Weights of a small transformer language model.
Size: 12 layers, width 256, 2 heads of 64, MLP 512 squared ReLU, vocabulary 3412.
Architecture: LayerNorm before each block, learned positions, biases, tied embeddings.
Training: a variant of SOAP for these matrices, 118M tokens, 3595 steps.
Each number is 500 + 40 x the weight over its row's rms, rounded and kept within 0 to 999. Layers, rows and columns count from 0. Numbers have three digits each. The size before them is the row's rms in percent of the matrix's.

# layer 9 MLP up, 512x256, rms 0.197, rows 158-371, columns 128-191
090:501470439500465505538534521552439494468513470445601575433438458527447477490463468469515472438518505543483520511525518479548581474504476530467534496500539550512513479454519494444508518476436578
107:461521497478482552457493502475526518482507481502571514478516509511616530481524491577442521500518505548601502502502510496472475480493452446521480516522446484471486520504476540532488491489516490
111:526524596412457473570536540512477508494486538469499549511494489468518466472511530522458511513501464508531474479521519579472513439477479494578501545504428573501502400537517527534466540439474478
104:455547485472584483478519538539388489433559489408484494554471446493532489508425512487568540503493494528508495536544483562461543482475571491496542485449518497443464453492466542513454448508492553
091:449495569525525534541527587553514531462501549502509520509512524537463445454507475497419521465471515501518428503572519544519551545541450506534503499521513472495463549496459530479480432420462506
102:495530497551504510464528485538507469516511448512488475537467483559556534464512493385435503467495516479490484506456590484532490536470427517468486473467562510476515500547554531561515508530546532
109:521440505452437511476559558552516500509570548498494550473538472487501527436533444471574474508546450436518485594494555559489462462543543474530546522503449453544492516503524503451509499498420420
097:553535518455472506468488536515522530548437499574510447380486473507547406447528477495527543492458427506498502517446430466569479436523574553468486586490513522473524496524502468529502475512514429
088:485536468507436525541503494470471456495583519523505545493456573455445506527476502479456528537536437493519473464491567502527560476532492465556421476537478524463487557455477513464540628528457460
105:497495507496511461453578430457443452507441508478506461472535507492475490517500536507473525510495473501421506531468565567409541460395516572486504450537481452494430526485468497509517454514483470
096:499465569465505510529458502596448502518499525497473528533466399497492460503564490468483491545599533529497445506514483501464447457549496462532449526565530553518562452576486473506512499403571584
092:484499548467482483524492476465461554483502474488549581519530485556476523542509453508527462466540524554517472464609508441451586512455607465512462490587519515493459466481452489559548534422456477
097:456546563567512512503535476504472476499478530551495534487556503513542520436570438425525505517535497456487470471524487530484561442519542413458438500533505493511541473474488491543477501501516555
111:481452463494474453504492548500478517554480554470419485529521524531483508466557651535528513454489459503462516554555463512546503546529429522489511432489567480546532516501557522465524539495520467
091:546456541479499489528493515507453483462485542525513523488475472506505477480487468510498548537574463461549523520484479517555493469487493469540521533491576494444564507517437437559533515522570502
096:459487517490503495453509531470573516545426523513530445479481490526549499539476453433495427511495549557484439559432514542499494505537523425514456525419525433532515496486540484533448496500517504
114:478520453413528506495577519525497492549490514564471453504506517482518474491544463524420381526466502556487491479508494485541536460521512534499574480537486541515476514496481469536571527433456489
093:530514497454459551503490463568506559474462563529507410421438470442445486442509551507450544499488421505466582480483506521501510443480533506497463549538488480546501526436568492567535582500525530
098:522533518481464495445470489556517461536519537525512501463561559505476545497509497555509444480543544551545513557526487554483517551460442526460510453453469499511510399543500589506532501470439471
101:515460471503429498472564466496522516559453473454508496410506482547487504443562467486568494537504519504553489481495527528522501551525534488553530547564473465466475514492557484491546463474551522
096:494465494466538467454516544520437453492515527501473542543492505457483520527443492437490472473532448511445528556512466486526554520572505496447472519589467495570539484536513507482573476456451459
098:516445476476473540553562496505513494564491493433608497450488517484581512531441519594542521444498532476467540522563448455502507477548528503465460455565551488439494473519525529494481493493477530
095:489526517497485552467482483486408478503509456495477506533487482474524515480503527544578456549535419543520550432498466488526497409450535488548503526538535545464592442491516519565491534547529513
098:566537489471464452474527529483424449473516490528557562476537525576479525468512523537492484520539500479552491491522591444485489496427547440490462514474463502514513473527463469530482498514493543
107:478607487507562529504477480515442515504467469499526487557470498517467546564469520545509551441497475474489487498465504484477481495511421427500559495485559531501514508510518523550536451513533542
094:476482455498488484468530454499545420552597509554400572467411468481500487478530540543489480463446524488467412519528572564481512493474478459613501522482462500534517508490550486507497508488544492
101:513506484541489527500505500564489489490620535523538531506488476485558498504520508475514495471447496496522435534414559502495597513489536490518524535558473465481565511500435517485488471447521454
097:553549520439525480507468527505525476478594442528473470435495421479505495531471507538553530560564552484408561501520483471506524482520511475516530448558508402412476522464470482539476505480498525
112:455459586508475536530491459523500462500506411529516492397440530523531496545491492529515476515506483493513479598438493519491508440540413495512497459487531609508545524529533472574484489459474516
096:412511517422448538522572494515544539538492510519503506563500613486469419499501521482441466510552480550519461469451498461408501439454492479489482472566495585462507536516459583525500482539542523
091:457456461421397494518440505477515499491484476480469475497440479531515526441481431560504448445487525572562503556523592503530542502544533514504481576463509451512500451487521473470575483433472447
110:512594492569499472521511503517557566417476503519525522454568490560520482522483545501447533548456434513531503477516501519568463563471492422485461543466443500515528495478542507487528472507506414
112:489481513478468575470468484534381477485481503493558493484481526496516599514512513460509473510452523500525515534433480563497424487521473476449501538485565456496558443542525464483550519476487529
103:519570491485497550553545510482493455496526472453486570467487558458563510452506452498448497539440589466506459523527496459424534533524483512465500565487437485410522506527505438470544416431483496
102:453507498500396540494474546502440480495505543545521507486467558571482590523482443529547520505540567537565568498515476515470499533475493558458501573497577437404487498477502497491491492426566537
103:571383524428505482567597507423494412496465533465572451482489469540472523517511542510451425485547498449543481422517507547433461446452552469530427491488468507582467527529551478475487504483426492
104:526441602540477543456474535501527499555519516485536505502530512511497535549530580523447441517495534447472434487530445482520484485511532491496496474496486447529536561505500420457526485531425564
105:451538482525399482492507568467519488495459482455461514493490482460500485478470484463502493558526421503529587471438591455554498455516469397595499519548518511472486390520517542423514445510407456
097:505497502441476483482486558518484544548528461534475513477545452488487530499471570517515527467532400450537498499564608465496400495557531444473456491491498495560564498517536464453550532490471478
097:511507550508443450446502577519444495492504477459467419482527472547397461481525456442461521510501468511529480502512473502533552553492512472536531544465475519471487463486516489556496577462461501
104:491519478505515498491462507508390432478511474560567524472495435445497558569506520442540491497503424568458490449554440460566567442464484545488524603479435516509465537467531413586456461541473472
098:519534493515485498535512529455583528474510479429519449536501498542464484544516512516488507463552545513508421437538485485544455442627478431494560525498506619527619501525510529454505497433536475
088:512521530459403458535487539611523495505474454498479453566494489485521472476453537520533512455500500428555501483499500530505475533497441504461576485477527547449530431573464553547527522542420517
110:494557456436488447555509452541423469491459532511468460475482469518525527493516486497469490482510554438514545551530461515507458479477446573467501476412479539466516500521535448500538442453472538
097:518513514472548534509526500467539447453421548535527537522515508493490470484582524491488520480505492468454478573474545512553467444468486500455473484501502510527500429546512430536523495453524545
098:493525491521489484483468502571526487455523471441492586550490549456545448475515524446439514498473497505472515496464502495511502561533449452514450485541458446530461478511466435496462524461461434
108:570565567490479499421562457516501477544523464490542509501491495513478482446532596525504546564455484504560465479423505583506454483529539543539513486552463530495430508503522522485560520453507602
097:454558542484545574474507520434495484482547466486589442471470486529475520506518550499540505436493434501483516398518508524380578479481461503446524489494508509526551488461514463556566531491544517
096:482446464418542602434554497561458528502452434557536524540506526473554479489459504482574428509443518507505472484489542534482452493356508518482530496482458528473573537541527508516505498554492506
097:504508474512506442472492509509442505525533577485466494406501540549486560453516509508473548473529539487557532485423507425564497433549539449454495552534454488490497488497539536472498475486454493
090:509448549510487361544481588554496544504524518429544530506491489520590522572410497516546524483532524467547525443439511561563546459532527499404526504476516490562562458471454456547461522536519509
106:500448412475457466495508562518497511556572509522512537551543529477439602521506486527493497501571562509558513558427536443614442536544565453501422529580514548487461466482512493511597486446436488
098:422502488565570551471490553536523494537531476507526583545445505455551483455579493528512509514454501452607485517513499499403539449513511527542447517560538525487515490445449481531500552500449563
093:529519518467478539437580512555502548513482474501549499549481584558562599481600528541498459520488468510543505490548478536549472476533513526543476482517449439517493506483498470553391487497548513
097:484506447527510447544543542530534516511484567500583540500472501496546479578545615533491543526460465402502457515545497409452496484532444572511515506532498504483515517513536468532554539499408562
103:520464484532456486469497475481463500349536490450458459507531445478501542463510487498473526564548488482495498424494489449508480510494522553532505405543510551475497527510487430482526506582462491
114:513557560461478539548483366545419516498508535526454465599472471546539505429480515493465457510575529476451484498450542552531507501501472480486473506533469550495494522545458480600518535544457517
100:502483429494478484546464521517592463436446521506473504538518557601507498551503502543434507505554467487537465516502555479475413507521474434487484528519548501483429480490489470477514500425450470
086:519529540518497432509440554505508464500549524559486511494490557575533547485496509507593562469576502528457539489566601523450537528489551421467491472537500498462554515601534532497496554472474533
090:485482479546495501504509426424515525492490547488492556480536494438540508520487481488502458482484475552521506444530472516466537466528459500475487528542522453535545468421476500590552501467460569
115:499476482484483488491506540510505517550526514562480532558505494496449572479499514566480527517521516521512498536509500554509476441448449513557509517511562542553551506551510505508521516526510525
111:566574389518478560462548495444480564501443474475464541483416487541542575488508527534466564487562570462601460512504506530524468431503541463506501524542492499477455474537502454503523444514469483
091:483534465512475525471497562594540496518516459534503504472470528482549552476505501533517474470552468512443521506539494508457474474508485483501480510548488518434588428510512512490437496502519512
101:509475490412410501487543513492476432425496537527511441511486489488593405515410444476482595566449535486491522414499558525524511458489558518428499494507550490494535509520491563500611505543478462
095:510457573449475584455533503545494518506537503471447502463511504508611555512531477462462467535556498549498454561523484502481469515482503417532492497508546444515550431505491572555607472521523468
087:485553490507472434444538521487488463478513445494484526499485499551524571514464518529521514488512525449627488512527501523494565491553454507509523462498473506412557485509469480489561534516431536
094:538570432503474461513548550485492521537496488522411500481459514509433547489465553501509514513524455474503430492509512488531465465496503531494506509555529505524571428573479468482463536482467478
090:425493542484481467475547480510411516564518464518581519590532556474566490404533533472477500494538487479485455434530532557478486473489503529475422484472484494575500540578573465563484506521443507
105:474497435507467541416520512591469596438445489491492524568435485438513519463553513492524450481406460426488526511538524473456529467498461469492476546604468488450523451581522466511522496470499497
100:510502618514508491496544521489484479548462505587519525520428471530471553485514469513519518507482481523523423473470471511492486485519450510512554440561532484485556496429488551489530478499475470
106:483497516509498434446486579570493559554533540514480493464506499507503527459515508530461539503522521495430548442501520504491420477486601545508474525547465435483553552481459469438526490478537545
090:535543497558488514501502598519546560451579517533509423444498506574537524479521509508478566498530504528465460469462525511525498480469521528490554465548575534443451485578536499560483490520477459
096:463503468459479456563518534560527543571478463467545483442524536547543557492418413488504508456455603539531573533472540495471535461499467546469508486500500491484458445484515506567476497495481496
104:541500538459561561506530471481389520599509496544513437546474522529473486473464509421483520530472501493542494522486461497487477517459483585473466439570451574550546493487478559552504406485546544
094:563467456468483439564494535518490545434417413519469523475511490417478504400474504550568476518468459514562535424508525541517447457501438446542415438480483525578460472547518520523493551523484437
106:489505514511509593473489537553483451507504497411522471517528447518480531508413540571522563538511529456437529538500493537493561450484463466542451477461520430513499489507498522478556466477518520
103:534578440537497435549520466527460467471507484462511476491504549550423487484469522431473514458572525555548509556481538519421566482510485498461554566511493599482534419440494505510511488522484534
090:493443477481501471551477481457481495484558448468491539479544494571428522512516513483466519461536457509549518509544479543514596485530604507484490445494478556503494537572483462506485468495473555
080:470475442494449517353497525531565444513466526560522477483517508529522469511522578528519512436537518546572546511474465575530574529520511517488567604496461542452479482453553551500480443421524499
087:520519461511566532557492433534486497539419494432542450495509443462462516469516553437496538536530599453453486501509513480500529508543526490539523476477517514526510505460493479468476467534498517
104:474477548517453488576467492529433503521564451522502430571458552488490524479480477498511452564497506514516503532540569425528516532518496444525564486558537574549539482492517556486512477486480475
111:528457479475561503542523542510484502533510483484460496560493530477459524480478579540503508458459452466505421457507541462534496436449448506478501456473609531492532459522559529505542524469442504
101:486453511537546496525488523497495448501546566533531493580510493533458484478397504500466486476530482494492606446540471486530435391593537540512449586470496478549538459547525512502587560491530474
104:508533451440464510527518515436497496571504506472526499497566598539558486543459492432522506489480550459450401516511540532487454478469470513549475456403545487500606509527460547454523487491446495
100:537505489428550508496521502511518596468553559511553491462493475515454530530440467481483483448522593440462607477487517513505518498444464521471529489519520441439499511575471504496546498451468460
107:483507518476469505518513540473516469485490473454474540494525572534527518443594505498516520544479504475493473487582525422491571536466517472540471519507526540511581437499430515526523528443527538
109:452504445427447408509518508520545529469581513444447565531360547557509452473528457542451545513556556492603513540489462539517524506527498563517518470511479546552551486556529470518558511525537520
094:451500540515586466498475481445470496491516505540574477569477533496490479494538585486440495498541443485524509483532516537515514481446427477464544589535455483540519438488519497522499502505491574
106:524568449506547475523478502530478467498485487464566490544528485451507516484498536575479468514526456498422478448370516513444503504500480513495481468504507528484492514414505488483509497513459501
093:521513459418532493454535593392475517535592527472509548506530462516460448491556473415560502544554466455459491468544518496482473474468489458573531450546528522477506562573466455491554476470476515
094:474435539548513434439427487580480497485423480484450521444510500478541466588524537442484518536470508468460537480414485517527559502473451485518461510542495536481479504484573461436562499468497465
095:511434467456517466495501512516550490519481527505475505503478500508556457432452548509504474453496485556480524403525467493490453529506522462548452479567427482500519540499539467526514557414513439
092:521555518528515508464488494500517542462541459578484518531517490435452515492522478508452544524423392482538449542544447501488527565515421548498506518506550469433536479498501497441404483459546543
100:452539538428509491466515489511476445534506542522525430503461458520500556528560522445496605541442568533482543475505497467474499509518509482524449434473567459576560521402514467450513498485467555
094:523581568531503545448560527479485415499471420440462452509497495561546450507469469513465473498498511531542525507586506536552557549481517437477520524534524535489496515508443530588563437492501578
108:561507501471523476519448464496509475494516521530570459451454475490526479426556504524496506499482461466451459533500542485415578445464487535516525487514475481572505546470472525544497477492549522
101:463465499462483488502546480511540534454516529412527528476457449535522506544484502461434517493495491514430573466537562461482530531467507555510547459467479540455493540545477455467506496475499524
086:546548548508477557488542475456487525509517489484578538532434497546414504517510521568494493388567518461491516502559506554440503501511478457463566412490539518488550534514512469498569452502532552
104:520486514488506473418535520476459451485438524423510459562468521595484476458464493490480468513523433485520494483618505495570516501503558460563519487534487531452448518455561558503523469457551509
086:586476572491446492598477531530485479446526531527469528450464529540474454444537515477502480454501512457579530453512508573443464542518432540465548510472550506442536496454469454496511454433462516
094:537539491436451473458531557494536517575552459562454538528540523587557516438534547562480515505507525535448518474481520529460502499467527457510475561460494483521538510537466496491589498567496536
106:487447452455476498453462516502553491514475515515498480505514491546433566520527512554544485486516498506495418488500530485511471511452537440476432433518514496540555510508458474558531597433521478
097:553539499433478489497530440550561544530538510484471522470482511502471506497462536480520466556490466530543436459589517473559486486524479506507485497533428518523533458536483485523523524513532459
102:534503382480484504506427557485512513535475562493539460493532523455503496433430540457494537490512508478554457503446419525566488502461474503504517527458503547518565510449528510547492433463427481
099:550479464491444492485484486489490597497532466516593493516446402558560523489536506520599502497549543492484548473563564449481478497535529443538513501473530520456522459500489467534512508521471514
116:525511473511509504496511488539487500418554476550537479519447457478435490487454539514446447470529542482468464479516536434484529486504472504537457560563510531550506488429501423572521537558561465
109:538477551468458438493535498495448425419515529464510432452517503512486546524510491466491547556502584540472481501495462530515503486465575495514550481526479527474514404453485464424543527513472489
092:524484489463539441509492517561449493498437529533412442549473535462432539557477484570509507530495527520575559526506481482547486474576452541499498445521550498459597481563491451519501498569484481
095:520546551460497464514528522519471482397548440518569434512502505465534502497492538549509461573485529533550453478501493496546547525444518532526454504525545421511510609500456500430528586529466571
090:466525494477471545471438465462463512509459509499461476512439517477456524466503583394452499492509555494519498454491520541482478462555530485473467571506584415460524531502543472526583542447486471
103:545456457531519465506470574467456495494484458484469505483475504538505494481475467498515560524593528427538492516487558430500505442560523461455436490519561492532491476491439558518540563490540510
100:539534486517523485496494490487527501518560490517491480536522575492505492453549425446405453470490490451494562490533517500545496521468537482505523466457500465570484498554548448489581528451545527
113:548500503447526471524547463482462465540538493444499506491482456552487568423480469458561439524494465455458521402470485593502527441456484487558463558552526570493488528537514545475500514504552522
088:510533456484467556464494520540443502468438544520505511551524538496559481512455576550545504507560448561500495514399579487412434496517463471481486460576463532512525503510583508576471499476442487
098:605508483443475513475510545519454524482537572435510465542507478491498462409544448535538493439536520465485490503550435543494601528509507567504467458526503542482420469574550490526499514496499463
103:519449548433469519456483582534463445457557517482527511603465497497491523447470534603462489501529473529473474550537519554515473538510546453541572530453409552492547477528492527487565415488482455
098:399506500515550553495493576493512530450479493420500514520549496492516526430542432500448491475434556544535448484508564520475526462557443470488496512525550608458481523536452460503519561442439504
092:545422565481491429457531572515536540543542531440584539504534481478554570528508450489468517478483522459473455512478504501545527476476486515522459524500504524468536526514509428538577513469461518
089:466524520446410531454468543478490490450490586482517577485533563504552423469543511590498474513436505484512526464524504487460463506497465484513478429482513488469487502474471513516443505527481540
097:570493490524461551537515440533511490515548448475451429604491556526425447529445447439511557516504536472552474473579617496503485515566469501501520560469458523505538469559547514494486555423529435
099:463492373430564454526496459501477444514521444479562533482489497431485506474457465482518485513553486481540477495526442556513447484489439463518447517572517465470543524470538515478520520519426635
103:561438409518407540439492476542524499532483474498442565496566479573496512514544523469460447484505486500513460467503569457553440502448539582550500487479506490461523504462567501526506521495431539
097:531489472534474455414547532459489473478494532485472576496531531526517483496488520545502511542507571462497437531513516499447477547486519498483588497510464538443532536477506483469559494471497499
103:459518555573475543485406586531439438525503508451509510523459507485534483481474551575481502560442552411491454524481477574465490472592486572529543533470501528545500517500496510500513502500466467
102:556529460566535504452501481424478437478544499551515533503537488501471538500422507500468514507479489561500544486479546460549530450583451532518489501503557483508531450502498508557512565411450523
093:513525476487476496540497573506534517536519453532513540476461491453465464504488477482564501524420480479508525531470537557527569498483541499567525508515547494478533502597486445555577486477516532
101:490425508462450446522512503557496480511590462503583502466472525510567526504459546491504461490576518456516506497546519517472475486528457432442456484528488558520445467470471534472497442514510493
096:518501486442483530592523505547522493522514535408494488478582499583496438496588459489535507480574488447547570504494524440459469483437495465532569544480468458454502491527483437555599496449396448
085:511518567490589437430520563524475479548446537473465489528527507513545522456560555460437495497526528497498434496480505577544545449440476491437457459459494496463504490489541446534525507527440456
096:522480481511490528534524503432450437451485517517567484510509476515504533423525519542490465505521491477529522521433505520467462446535585445479507458498559553479508528541518423524525499499573482
103:485586480508532447545573545531497433481453611510490503505472540484492468460505511432498488505489523484569508543501471471547497478426486466496517478499565439456490480528437461484516436446491493
100:500447453536471474509531437442439540485511512483576422605499528507546537545517514518451466499460412456432456518497483500515509485549564528571537497495493520530492473474451488520532516440532437
096:490567553466416488522497530454553544484501493489513528506441509523492467450369589535495447513495467467543528435573515528490489454587502557477534500481524422498515487454468506521516509494565561
102:483488514469466457531531493533476536510489468478478504506422535573555515465431520518487439534435603538472526494543506544519464589500539552517495452464462529506543478526533477571543435458468565
101:477517492493459507517533516521450551497466481456517559504469497562548477492545471507549540516612522494450517599526498511464451412584550468491486515441569507493499460477425519524545492527528506
097:486514538497547463482556540475482532545504599558501407514510506559495529461474570545469526423558535499555512501509509549517498493441535430503523465527506528541496604533494519540471514463494591
137:509560474514530447539510501496536551489511461458470419543514478449457455527485514529510467529536482477537541499486474541505479498457464507505487486483564524457523421540551467570504527464496483
096:509478535500479452460528537506441522421505466522516584478420469558549544509469478618517495470448485554533513529544494509485446520447516534613481503479562484450533509528451487564507445468466482
089:498459556548541499496535500567454485474528555503548458456486553565579527514518497434534463497523547443540507466491391470511472553553500534455503433543490466518487508486499483524496496488542492
110:500491562515457489461526504459446532542541448518504517512432539542571541480472536554546517550542511518475500473507494471425492481507532464531492522449504472457537428511553515526504484554489475
093:505551528477417523546577526587509474520515523530492439477430548535506511532442492572501531558540533431518552542460560521594486462481550550497500547482457499521517408505530517423553546467483471
092:493574446460514514470520518548535573512506478434528491524476519559481513411528467502500545512497503552539488455525472528554503524589478509499450475546526455520459475506459444528466527511510533
116:482539544530492521494477537466472461442495464512568510448444480538598519481475507477510530488474448473463496463431526581450519559524530527617513500545476499583456543524447532535469550533531440
100:453505518509386493538510601600479481491518500517532462542526547479583514472511490458469543471476504484466543467529490544434476437501565492479486519526492504519486464506494507489495481457450475
105:537509523453518448505489611549495498492595484415569459449444492550486503468403496524471487486510535472480476401554477466469410475444491508500492475561458520529504556531532504504551403474482478
110:582506464568455377519559502514498433468553471608457550496454500546489529488535479523577443513473474469471512425540531478448479503538508458512555544481584540495492448467465513507503445517505564
095:527446523527508456495489435472496419505562476475551458516475545521492432493552577533497487453502540508493501531510475505491555545481541451482471502524495391508474524505517512502581535531535542
114:537509452501473427570500457487545543525493467541546440456489539416529481512453479511442522477465497571546495535467516546460479416547536541521475505493498558514425479552486433551498493409492463
099:490498510482468559528486547574421567531533501494447535437475504451470488481538506475495504518579528534469463474450484457500519480449495464413444571481555425531483458523536527514485527479528532
105:504486548523435498431559492465473554469513527449527503529527546520507583513473505391586440488503500460487509537482466493479510487460488465490508502594493423532527501502467472535538516482557428
096:507505507540599441435537546462480521584525523455522494483460461508500526526443443560491522482520539532426553502478452580525504553551522479482457456510506473539495493449537416486452496474531499
087:472457533520529455502562464556502478464503486476553480421521500538493493501461549499481458472480494509485496525543551438450540413493529469494526504476538540547499518511436512541511463459468546
110:530459447503501472501544519574543492499524436556568461550525537458501591519493482468527476482496518507519528523456544451538488485446619505464607503453503548509534526452507478517474503470530508
091:449451487560348444472464514535503497483497455501507471470444556497531471600484493435462520487555488490473450445506511460570473472535433480505498487530469494545501494457547536448566495473464519
100:501542469498459469559508525503535553499522575458573416485466500533407523556597505476569487473529520458537455465524472438530506474540463584495587391440477481499500466496562459473494485482524488
096:458598478518505450471437528454489542522494555532533515500465521519502562485482466411470511538460509466464486504494501519484519478494485490546512599510549552564567509512560467483449468500514534
106:530483503566502500423473504502455491522528499476497477560480481470512446539483549510459541501528617539484476544439490551440431502438483501529521478441553590467478452458495437539478528490441480
107:534425490480549460493505481494556414448525523475520546545435513511453542531461489522530496490523460513446513386498462502485616487505472563481522470533570538552531425484484561536494431479555532
098:546457484447510506432506454530471525521509480470561442538513491525551480518519494496548528407528529486537466494512540438422461452528528507499446526585506470461510459531532507482540478491424487
115:526547478482471543480489505570516515531478492441583385462541532495493542540520526507513520472481531463530519549551442476482545449459423537494539503526449525519516471488480437572452484420493504
101:434491556461528489445452485495494488476533498515534507445535543542506551461463484483482432551461559526489502527544520475478500485530463498445484531557550525527545460497469495531478474424400548
109:449516510531518476486527515561410492519535489491571472565459545506577542489431497526565571458540518590479402528482446412508428524564487467480475507469421450426540452492524466571561546539463481
099:469519487525426464563526477475532498462524459507563470522509529500556548524436488571482524523478464518518434474583572499517497478544568472539503527488588519485524451557464517465567539597463474
095:456446523448543493480518571495536452429467485546557449569467477567528559488476528534455427494539562549496440385583499524521543565515467508469515508506600501432542511504506501487497470447539485
115:571507484484508569534572510434476534598513515488527489580512498571505515557451488537490470519561469499561470512479459496510436529492479556512510474520487507581561461531501457526536480465441462
106:567542563439444503484541509528446523527500465465443486572552427477543506497433512486470473547454463485530447449524514513508476460492511506526526431445534448482459545531573463462554526518479595
107:557463465432451481430528555492486472426507496448532546508449579584494452524457461543539483507444502459549504513537467554546492484478443527479560509480516552467510488545476498534506490551529451
086:483491514491532462473549535494488454523511467535561475493469531499556513482526549492496427473494504487497521457513427607502527510450483489480380451436542528504520544446496526515454507536459481
091:475492506407522567503543459465539564491567517494574529465500465506502507423450556514495490544495520463482542514552529514479506461530403471500472562441486475523569498525518502536473467454493429
106:448514551506514498485530564488555483505432546535505483551526469426466517535534537473509513533511504549557529517449468494432534457574444583484478527509500501483493467530543453545439469460492410
111:533512467556525545491496485505459491456450598543454491543510527493474489509510479553461492458437492475483459567442537486540514446487482456543518485559528540553461538559552475509552565549529483
097:510456478551522490536460497488495478540557536512509483552461527496504504509481441506506535599443561424482485538482532556452510536494551455470509491543493474463478530538557483555515448485515525
106:521465505548526603439516489504453456486441444449458470579537444596517457465514470514563469503516435548483463519532519517460526570533514449450483577513578521526574436577452558539505445463488564
100:567527490463449458471521464513482521475569495527577473540441600534525531483511492497554532510493514458427489538468489568510447504498501465506546467522510513497516486521452512550452526515495541
104:487513457496525543559510504455582481483480507545508574542470542511452525492569515473490437493557446413494589551528519419571535535540498559519555509481449511579499502510545509561494492489548571
107:502556502515442505528561584531479460434495515525483460524582518487471447537486476555515500472533449429515598532529502549474563411475550509508476497487442489423484602527472458510450526464541521
101:501496461527502512528469561545535490548454432540480479527543512547516482472519497500503496487516519479466404515450519498499571558525480486535482453601423499524480553531527525536563368492531508
094:459501518459470459447500591503449459527565522481527501479485493536502597507476506535507628488529529516474475548516503500507480441484574487457505560582570513489464491488521541595438613477525493
097:496588528539518482506561485502497411493512501556588472498457470552564497615484523431500538461461522549501430450539490464523492449533436500493473448504488480475502529465514462529514473525475416
106:503444433431493480530470480441461539421484498507501393538540453468525483479502481503479501516487491565530537491507521448500460468568531522536440479476524520476554529442540490473485495522457510
100:411481448481509431485489497497485565503489489532526503456426515503516483459531514511463538514557577531543447520468536527420450558483504514554472531462467542480620546509499544464526539500420550
100:499489503451469490545538493523521472449509475535505538490479491582518523467497459499473468460467522532447497447492539498453520460537559479492482507448507535472454448496502548555480535471490450
098:511500526486504515463520491479430505436541450512443520459497509536538560466543485473540445518518468434503494539455593483509491477488535530581533480429500581506470446529444472515460420555501545
089:507499445487470487507563516555479483538472551499471501482527520528465486475424543616500507481465452573475456381609520548504460555521504487450602577512544410458467484537450484507565583466522490
095:558545510534507490503498547515555440502550524535602540480551514546525454530457507563527552481532442514557491414512510535482545473518576479439453474503488456473484552529524512552488558503469452
092:542554505497498575511534559487429479497471480523511486493443521520545473519513524504521502534502502474533472502563509438519493406605520496537486545481528557591519540508528499586425505509470553
099:460574535489524494519543511542420476502474482515525485425493537622543461474461548539453475491535480472561455496565534487525476492567466524438484509506519588569570462466445482446529465471430521
134:435560478522506562537557491564478425524567443512560532518469543499499511461468511541430472512476506470552448513551419553493543430486542542539502545526547512487502521511451493538487437503434519
103:472507464512505427508514464477448432535485513465515537567513480480539543484516480516405415474478493509467454518550515466446485494492414531513532486547521436486459461516530540523505520528511564
085:447500514505484461468452503546506504473525446476547548606522486497493529576451450544526450528549428522488576516553512583467460446426567426517464419496563426519456496507459484554457503504545482
092:557569520500585502536523575527504509518519500387538423419518459503483524560489505508476487519469465484529510479440518508562485484517538577461473502494499557490586433451436509559476489486536454
089:491432538528508528516506497576510516457508456484466443504482519526497520489527534487523488488471524589499529483538483507503497498527378525479445432448521537475529550558529518507570456464402414
103:557441536466428484496550474514467466487553513517518507418542524453566470618503487456444557521516433449576494516549515454603503480555458522500532471551504470456514490488509510505549513439543494
108:518484563436518500409503455560520533493569557416451495515540455503489484566540486459444507499460399540546502447540477474541518449520537534510483501529542471519459500545498474499510545506516435
105:517436451501515467505519511507460468515471513498547453458511548481492512487520525533551468521558560567489511480487551523551530491475523523512537460523457531456419520506473531532443523454545510
107:491513516515532473423480462532444558407589474484466490508524410516430466506474539488516489517494489542549537511468533514528499488519456469476479437476513528473571535542433515475525567460472435
094:520495582436482484502484474549470590472435506502543466515483560513509463537493489432441448490493458539497545474527485531533541517499553476469468562515482476554507531589517441473447462408513546
095:520621461525557459565456476486410514477588558521585512503470428504454496495499567513571495510442497456514513415518516558560476493462572570479494479536507519516510525465488476459530455512470501
102:501505548494440526488480429483544502442427521415531508502498449489554403491513490487517496566483454502556452423552453485525444436528517538423457469541506473470453494480425530542503506500449534
101:503553477532522450491431499525525445469505563436469521520486467494514466546564550556449488524436482504538561483514476527440522552547539462461483469511605502514519514518474492486566447512460509
092:427495536493523504461454574429458515574502483462529527493515493536520496502473515528566483512487501444506564430449509523549483530536449478508569475485507481434585561467598495523471493515531530
099:485470477572421461536534477479514496531580502482591447533469506574456515492552480527516538515532538524480504448501538483456521538527489432558510510494558546497493489458527488520501512582516498
102:498527482437469579599572479559460450432513484550492459514490477406515488483472496484439450544500465464495504579550438472504431499480472567545457576465512474464472446507497459526542484480526526
094:590480582443547424501578527502474476547517489458531458492487481433553462434531520557453441497578526440479559449534468528491495498516516527466543469523526537531467560507559523515493467503477502
093:426533541556475504564564441507532541545474506531525479581472530544480540510523451508553497561433558639457447536564497514519486569471544582515498506515531525516440558496533501515523556535433477
097:510583500477501522486474594445563447512501459534520561566547459505465530501516512551457491509470570435516534568632488448529468563575492522509501483516502505489487507494452490473554495439469444
095:505481512562460444555507505575511571466539547512559422468422496510528508506461532427528522507456510484545498520501489529542469491546580514545520426515450452497559475494513497538499544454491579
096:505519451513537486443546498527589446499508516492542472519510553484499519539554505487517506486520507462513444509462532612453497584534452571540466471528484492474533519571479498409526453484484523
107:543533601498526500503520527524497464560526452498466476483479543473485517473431522519461498512481506537496605537501506497526575501526552487547478433458510453539548445509475580485523521453454465
101:485516466488469598519558518532430431430502532505571545475484526509457568446448521502538491560516557449568536558517539497550528542534465486452496471533503515533456520522475524465560594504457519
102:498449483491502504517548513529476587476510467437483488561501542511511529473514583469437445491551567542519491461524464433477508509504553504508497491472528523437509471538478521572548439495431582
114:516493456493433514594529495524476467545496522547512522514480480504486442548528513586445526463467523473514469457444536441492468513445518501462484462480502501476535498476574448546563465490504504
083:468544475512528476454571459468472489481548543496495527563462526486421503432478531490525479555466500462522482518514472534490467592528515492557517520571478464482537532512469430483469505480458444
089:541486496493446530514593438525504531497455462479480426524502514498608461506485498544559465474416556459463453507486556466458465435494447473446479494522538455484442490567558474531488531472484539